python train.py --norm_place="pre" --positions="rope" --extras=["capped logits"] --init_std_o=0.057 --optimizer="soap_variant" --lr_head=0.00539 --decay_shape="linear" --final_lr_fraction=0.0 --doc_mask=false
Each number is 128 + 32 x the weight over its row's rms, rounded and kept within 0 to 255. Layers, rows and columns count from 0. Numbers have three digits each. The size before them is the row's rms in percent of the matrix's.

# up: layer 5 MLP up, 512x192, rms 0.164, rows 138-159, columns 0-95
# down: layer 5 MLP down (transposed), 512x192, rms 0.16, rows 138-158, columns 0-95
# gate: layer 5 MLP gate, 512x192, rms 0.163, rows 139-159, columns 0-95
up138 098:109134115141119121107135106141112017130115176135176157126081075114123168208151146123195079058158129211194120147168135122139134119150102151089084167119144129123102089170166121104158121108114198169134111140097129114133165096098118142071160123119108134093072129142176152082141114144124199128
down138 098:136153169141162163186108061154162148131112127131138163096110137165127169107147149111179132124125099095131069084168134150079113133101142140169162143073144145124112120125130057112155178175109162156102095092070136118098126118144163151166159167125091137143138116127240186147122172097117229079
gate139 111:097142138143089206087183087123154057121178114221086148158115084143170094148131135125179108130134102154149122141147104135153105189104172115132126139142143172121097115091067097141118162160105079174152110135166127147136083125133201093113130097129095155166140145162106160169160125127103112150
up139 105:139213125104094138141099120058082138116132136122155116166057052117150116137077148077135164157106128127186129108166152166099137165173165046151153109125122076180152136144175098114127198164135158116054101122153079170143123154127133167168105142096180184170133074130127133105101116148149157186
down139 107:127160118094107081129168123107103095194135162081243137222134139141186129118154131107123134103150118141103161124128171152182113168146053122161093137093133121092118115132143149144137111122137101126114106056158096144091194155143125142095095136115120126111158081151163065157132166063136090118
gate140 101:132129147116159161120126169096153156204106119116130136135143123189126058116144083173136196125129150132087098187101102147095107110105160102142131064082117145123119093129066100108163126088114103159143193087118125143158156186144118094192131151123160092095108148170130102094081145142090124118
up140 092:087121086145161140110135079078081083107085175158137135123061130073081173089072131103147089186092080164174111127212122104108129141132131150102106099064125084119124104146109082129196178159123100137160111147115170103077140100127139087142148160100101141142088118104148124137167127177092127151
down140 091:137097146065142181094061127115181199157112094120154107131185121116139144126099129144117201140145089122156147140080089148142129184146118141183126075085130101103119084164140117159143103109161124163156079146142135119181102108097061147116125149124159144145122078140112123069168134106171107098
gate141 104:146073064099090169190161177107152136149121098139142156107080126125120172135096139027192121081116170129131053148141204110108107176076133129124186155135123148061136150151081130092118078153136161138121140156117129075156172084161067081113148130120100125159162097170155071117139134112139116093
up141 106:140150124125122111075113113113111125147108160115139102156179126124144158140151157163080145185094126093077130075178107144144133122089141100114105087108101073137135112211084131132100108106145115116066123123150118205183112100100149122157137118095107145094108160100080127092143132156140136083
down141 111:154063139124129131160120168159092182126184172147107091118170108165083163141147112130145154132142101107124090080208091098162122158123115130147106123180154091143080194149145169116124127115156126180102134129101159186135101105175156151114169158159147138173100143109000146178127135180096120162
gate142 106:108193126127123140140115145112168081187144138101112131137054110169175100171086168179080107164142111106093153104094097105142116164121158199145127113109182126151149170081099132089142114155140139094128140092177110085123131094137143077090121110112176081107135100153140208160105133134125121163
up142 103:194103211138198100154171180119156161065098108150124126137163124130044145120113099091116169129094141082149128141164134093100178139129150150104095121100138101153116093106131164152141100129100119106106109096155174132091149091127084071112153056134158099159165132179078149154124115108143112125
down142 100:136141147118109107115169136131098109086215150145110128140175122135152115120127117163135164129146107148185157156104144128134108144191079115175154137126149132120096159086106110189180124107102170094140097183131132097105073117106155043102152133095079159122158135160073150137139123158173103139
gate143 092:172132144128103113103126225125138095166085090167106145117134153169126112096139105154117151100106058145137082103130099094127082159118140158091163181108139137121110104099097117104096049082149202116114115085081094135143192212129128147148138099125086135146154114163064141165141129062111100148
up143 100:108131045132148123197140099155104164049140114098167169123110141170169161124081110141173083141119084104108125110168126113117107186207127132182137098101100110140106105084121135108103152134065039106133135172108166145127150181173112124120121110141112160087121144155118127140131141094106176108
down143 100:086128194138154090164143143097167147037138120103146095170120143055184137115160085104122150172121135104121129055152134135139159146124175133151118142086156132097131110158136103190092102115125144107142122178084104093072133069162109145107131177162111114153103146136028116110137134115112098112
gate144 102:214137100121207127123104148159067106148202100147151155077091107089138085152118160142127149147188125169089130172130174090158137174164133113107117083122141064150050083124110162145152101095126135185159082134147127128152122164147146087157131132089169102107179107131116158113094131060191129146
up144 107:144162090154169140077117109153112148124120161155108151112122106114116086104093117115132129184136123117117088135139140123116132147103123155153106143096233059078106207135122093090148125158147109099120129121161195078088124100124162149175092087093131143143126165164080138138144112135135205107
down144 102:115099123081179132127093143122160115161075150139078126116115145109173076121080084158167143166136103157116094127121151106093097146082131117185103145075123137151159131136122130152127074175098142151142080116150154110060158126119143117127121081130104173160108125090196166153092141123123129116
gate145 096:083095150120064112083207136116124044123139121121166104125155133110085158168108116138118119105136112096119160169149138106119153120118150156122097040107102155111110137156126152130151109109122066116166209120109126106140153147133194146081127134164148057130160164114138149177111104183157108122
up145 095:160078129091148128170131115173138159152151174158172106109172065136135161155150050110141132147130136156129137142121119110112086062119125047124133172093121130114132097131129110131178135113137158156178135091122181119106093137126115181176145116086087101120129167132151090087165117152102140091
down145 095:110121108128119133117142129086111096120152175127066169098135158113135164120081193163126145138108128151120111069198135100118126111046155124131098088139158106229140148120137089124122102108145083173144133123116134143147090124170136153148120149113179085119103108091162096108151175091097085136
gate146 097:153148111119119210191080116108157069154051152148159181067092159167106186135155108184133091104165119110115090120139111130203113192122193121186101100181120119202111157157108170123130144139082059151147120126076120115120153163123116109108097071114104133119100116122141089097146115119180086119
up146 100:156085095143076127161105160114084153062174142111093111109187155105111043096196137146105120171063086166101153134092121184091184083176116138137173070100152102122109163131130124028115123160122132112075101114168117149134136089197177106170165133072148218130154141127133119115154111139159154103
down146 094:118163145154113139121144149151164152106091151136093084197170126189130149081143131123119201092151168131102144132156144108084116166136078120109130191087127195146115141167164082120105176141123219137107139128183106140168041148175148138145186162161089141133140151093195146156181107121117116110
gate147 100:092165108110136156130088112165142111072074152091149193138084116095132152122126139150075103093117131076114118146090138164140166101157176117124089164126074134094139153075153104148110104133134086200138130219099127157150131183210103141133203113120174170116203144113123156176151173116088138141
up147 100:122157100058125154124121103143106141133158115115080162165099120128208094102133133123108103156083204144153132135119114095102140114103137162106103153126119098108077085166186152107130139185139150115126147087113117092068147136121109166071123133062161122074148026121084145140143088182149126108
down147 105:115170150110141115106053115168149163155131130102122189148197099163106108090072120163162108131197097106108162104102134126168145110111141145079103206131143138127118117074127128101146152141105095159132115070178049143135187129142110153129093138111129144120108104104220131146079117132085194072
gate148 101:157139126147104095140119116228105119175114096099145108166175129122161111149135128162122176142107132087114092131187146155038116128154117139155176083179134172104109110103122149141087154114133122145143162153132084143161145150139102145134113134120109136068159067116119134110152122136093120121
up148 102:100114155100066054107140104156119090101149088101151168158121145115159053146101105158148071148102136167090171134091117121128183104155109080110144154108158096185122158108122171093096172146133119190115145146146136130160127095171158124143119153093120106107102146148126122111152137110117152137
down148 101:088116162162125158066114086105147103188121117147114155129146109113149064121136149109163103168178102128079128129153107146107102099117099121189181158165102160142115122148132147129134152103157130140135177151156038081155185106154126127100144136144144157169173187134075080068079161065103141108
gate149 101:136192123075102129163184176148133078106143089115192131126135141119149133125103155177152117170119156155154149158130130149090172109179052187134090163101145126128114135085120124161118139121069129134104183092191084098127149085122190114171105136159093151133135170131081158142160113135119093125
up149 093:155139113141115131079119103163116146147137153133116092101143101145122170126124201180124122118121172198126209170073090130180110117160101141087099093157092169109138166088161136118164142160100087169140028178143113156145116145154138129061143154107153147111124141146131082140122119114155144152
down149 096:109120158187079090163104077112171179173142143154188086147169093121119145119106145105122168170091100089166157154128162091131125105142131164147118136111095112121116121179174145115114105200138073129115076100122148166146132122148122181105087108096100193113124137092092088123139130113177223127
gate150 100:160136137037116088110107150029131173166133093120141070141188137117191129078098086124126129152100101151134095178141089093093159149140169101141077100081103072190153143085075118097089051152123140167132148086119135134086161155143125119162129171101124088094107069150080091172186132155137150179
up150 103:141059143153110152091111182105137142127113134163118160137107155113136112137095178134171159115153084194082100150152115189112088099158111120161098102087147126117122096104137083178123148118089081139162198128106134113140174161076146115140137158134188094202128108104128157139097172178188091092
down150 102:116129135134109128130117133113140190123139109108161178114107130119128118152117128149119097158129075109129119087166100161145165159095082172118130124000091099138110101110113120150178111082183105088124135137095129071127151099121129140120151174154117130156113121182139116199095127211168121112
gate151 102:104123129133126124091081202091148126176092146152138114093140178091118124140136156116132129152146163101112075176120186119120154149096137126081181108154103132088082149157101116126137073131093126138084156143128124157119133130093119101154139087075135162095197084101134063090105112087111145132
up151 106:114119112135105104058163188118136089120143155138093117122133157142119146127097115079127099110171126063115132163125123169145091105038145113127143127143125154166095132166060114123167136166133172167081162131113098092141112127140136049141089158133129124110141126199169130148119119123150184116
down151 108:109168131117171146141162175127142145144210183099140106151114028166105171133122126102182148087121074049149146110154216152148129147141133148129109143134193117092113116219113164110107059146134132196146127129087197168098116123096167142056115105122112188115104137104159112126157084092130155104
gate152 096:153080140091068105104183125098093152204163096209073159162150081156086193113103132150127198166180131140117059117149184140109128121132155189115104109156108127173121117113119140136131160140162178097143112128102155116196128141090112109091098122148122142151082088178131088122176156128104108150
up152 097:096114134132121120108138094093122220109072173121128131149140118173099147125159137125125067189135067117111105132115128159084134134112134063115164126151180060065122140125132156133108140098185189083156080134114116126081072145124115083079089117103116154115165126098117169137156106134125096093
down152 097:093097106125154081087127115158147140112163082118131171101132141069138127170193095106178187144099099147140121098126101091114146092123152122160101162157154146116088195120156125137056164190130116083157123155138098210148123135125118149109155124115119118198132163173141113132138156104123087135
gate153 097:155116082107101171161168135087169135130105178227168156140147104145148159106085120188112157153107198129112091143163121090146143106091131129163079109081124152142140119118113146154117177045113152112119133128154084158138124105115151093103137158155152126103171076090063106105183079132143142169
up153 101:157109136124146102136116120146106098128136145111180137111132147162079123139140124110103133106136142094024160170101136103165084129100177066147140104163128162224143151085089125127141134088133088120127091120088110137063080099078143111174138140190124072179118123132099140141185089107165109135
down153 102:148149149147091092113140119102132125180114144142136114105075129087101114168162110111119091090122123115169125151067139080144127148131129083178140124167139073188115137121074117141087084148087089141111084137128166111153096147177109124126093085140105167127105041084044152137104057075170113085
gate154 103:159133154140115144127097173125172130175119131146111125123175128168152147137091106115162117106124191118086133114108134114074117153078146073164177080133145159105114130108070155104075124134098115171126158166163109109163119168180108120127140094112070184110101110151116123159158120119083071136
up154 106:101148164126173137100191120117142110145166152083147152116109146076155061123126129079087131158131112133140140190088060158112143104081163218106068154084102129168107084156138148171144131156153162074141090108126061131170139151157140091103148119087157079164160161113185112179108146167130112138
down154 098:096129155128171171137077116136149157127140161165154114089106143164137076146070133144106151068127190129144084160129109111119117090165154135144176081110103097095157147092141140104181142132078137097177095137130111161089180153120205172066160128148167117142151193134078148135162108134170095171
gate155 102:118090154138058032126129155120065141134168114151175088127118121126067113131106090137084134126091165186153151123109128169136184104102088161108199093148039119194124164151134117094127162166066114124098108107073129156101094126118157113162143168092105150113180164122099136095132096123156134121
up155 093:116236160087162118104141105152144155100111105140153167160127162143113156172115154111113132127165105144137077177140131083095080147187160098186139110113127166140143161107156149150073160136158084121146106132122060145089151183176117124101139189191148067149123147079112135106148112088105137186
down155 095:125128140172084131135130148107179108156175172175127129132143110104143174158098131087083155105118069166103163095121110065161096105163134183122149135114089110075110127111118141051159153151106049102150130124097156127087167100170139100114097176130182126129103055177111150101103111191090174100
gate156 093:116038098116126161112096189144085116148133199112117120153116164167135170167157141087158109131150097097114080137144139061129121090132169127088086165170110143117080123102132091119107070162139118157178059157134144070157138111178140088100145132147145143121095089144092110090142089159105108114
up156 097:124090153130115091121139122114157142148129133072141147106127181136155151173168044158093124142122090121119087102094155125106076096150130115108157154127135102130147187103079134126181157099131101112082168085068220104119092159172034091086159152088146090113216167113144127131136148153169161115
down156 095:144119102099160138170122130133139094159095087142111114157135139127166088148117146172067200155152148204112121150141068100137138094176116072103137141129175152182153168118118116191099174103126130210162148167112144181140140115153114118096152126152141150131096132111154203126144149119138131180
gate157 101:132162155075144110133130076125142111082165143066167131186163076120141117113220131083069143129167175103080091102135113100179099099146154139158102122175079173103155131122129111171071123114106107129113137101161135137107125115141091129118123066109123093128094068118099166082151150130149151042
up157 099:130159119120138113143149071142134092097144155084114130157147130168111115142237136100155103095173126123058116136139115133092107110133127135123135173171106074148174124150136122130102131111163089088155128081110155125120135066210121055076144078162121120159136181136142077126157122114151145168
down157 099:122184087123112155106165211134042176145141174206066100184102089143102104085136164089171122153103072136157113125122085145170163123068107151137114110140109123123118170132125094141105141141201112113095102133151130145094094184126138096143146094177087105108135142080159110067150102177103097162
gate158 109:081110115144145124140105120145175146127153062099111119131116131091120131129150155134129112170101182170109108099102152097141151091119109134113105144151103126136129117134148149101129158115130182159156135110131140107174173117145164119095182113097161125135113140119112134123159106063106134103
up158 106:153128131056098078143116157156134113120073130102128170117104183255172120135101151095160126156132158112147176121121082139133158110117120072153098107154164201177180133204128078105127126123189054097139081159083140097079097170146110158079119088142092177119132149055145146077098134108143116094
down158 109:122118162099168055145164082164118118165108086098132101154115188067117119169124182156092079085086133142122162108152195066098113122129132189120116128140079178105157144158109128046118151067151145108160159143174147122164150133115109153149147177144145109094069102141156116090150086163112128114
gate159 103:135153104199060130166095085142176116112139128178120073177137135134156110118111168086105138101127130093114123124067101194148118103141135185072157064149135178130124115104167165108108098147105124131170202180137125071150138112173145122137165146117181137150170136148120168104091123146126079128
up159 106:091132156115149049159180112063119140152137109052102133043222110158088168090102073143168148162140147114146141142136139142096159156148096115095128129135119184099111125119122147094119117087124150054140095177156119181124140094133151096161076143169117167092091112090121158185179157153158109154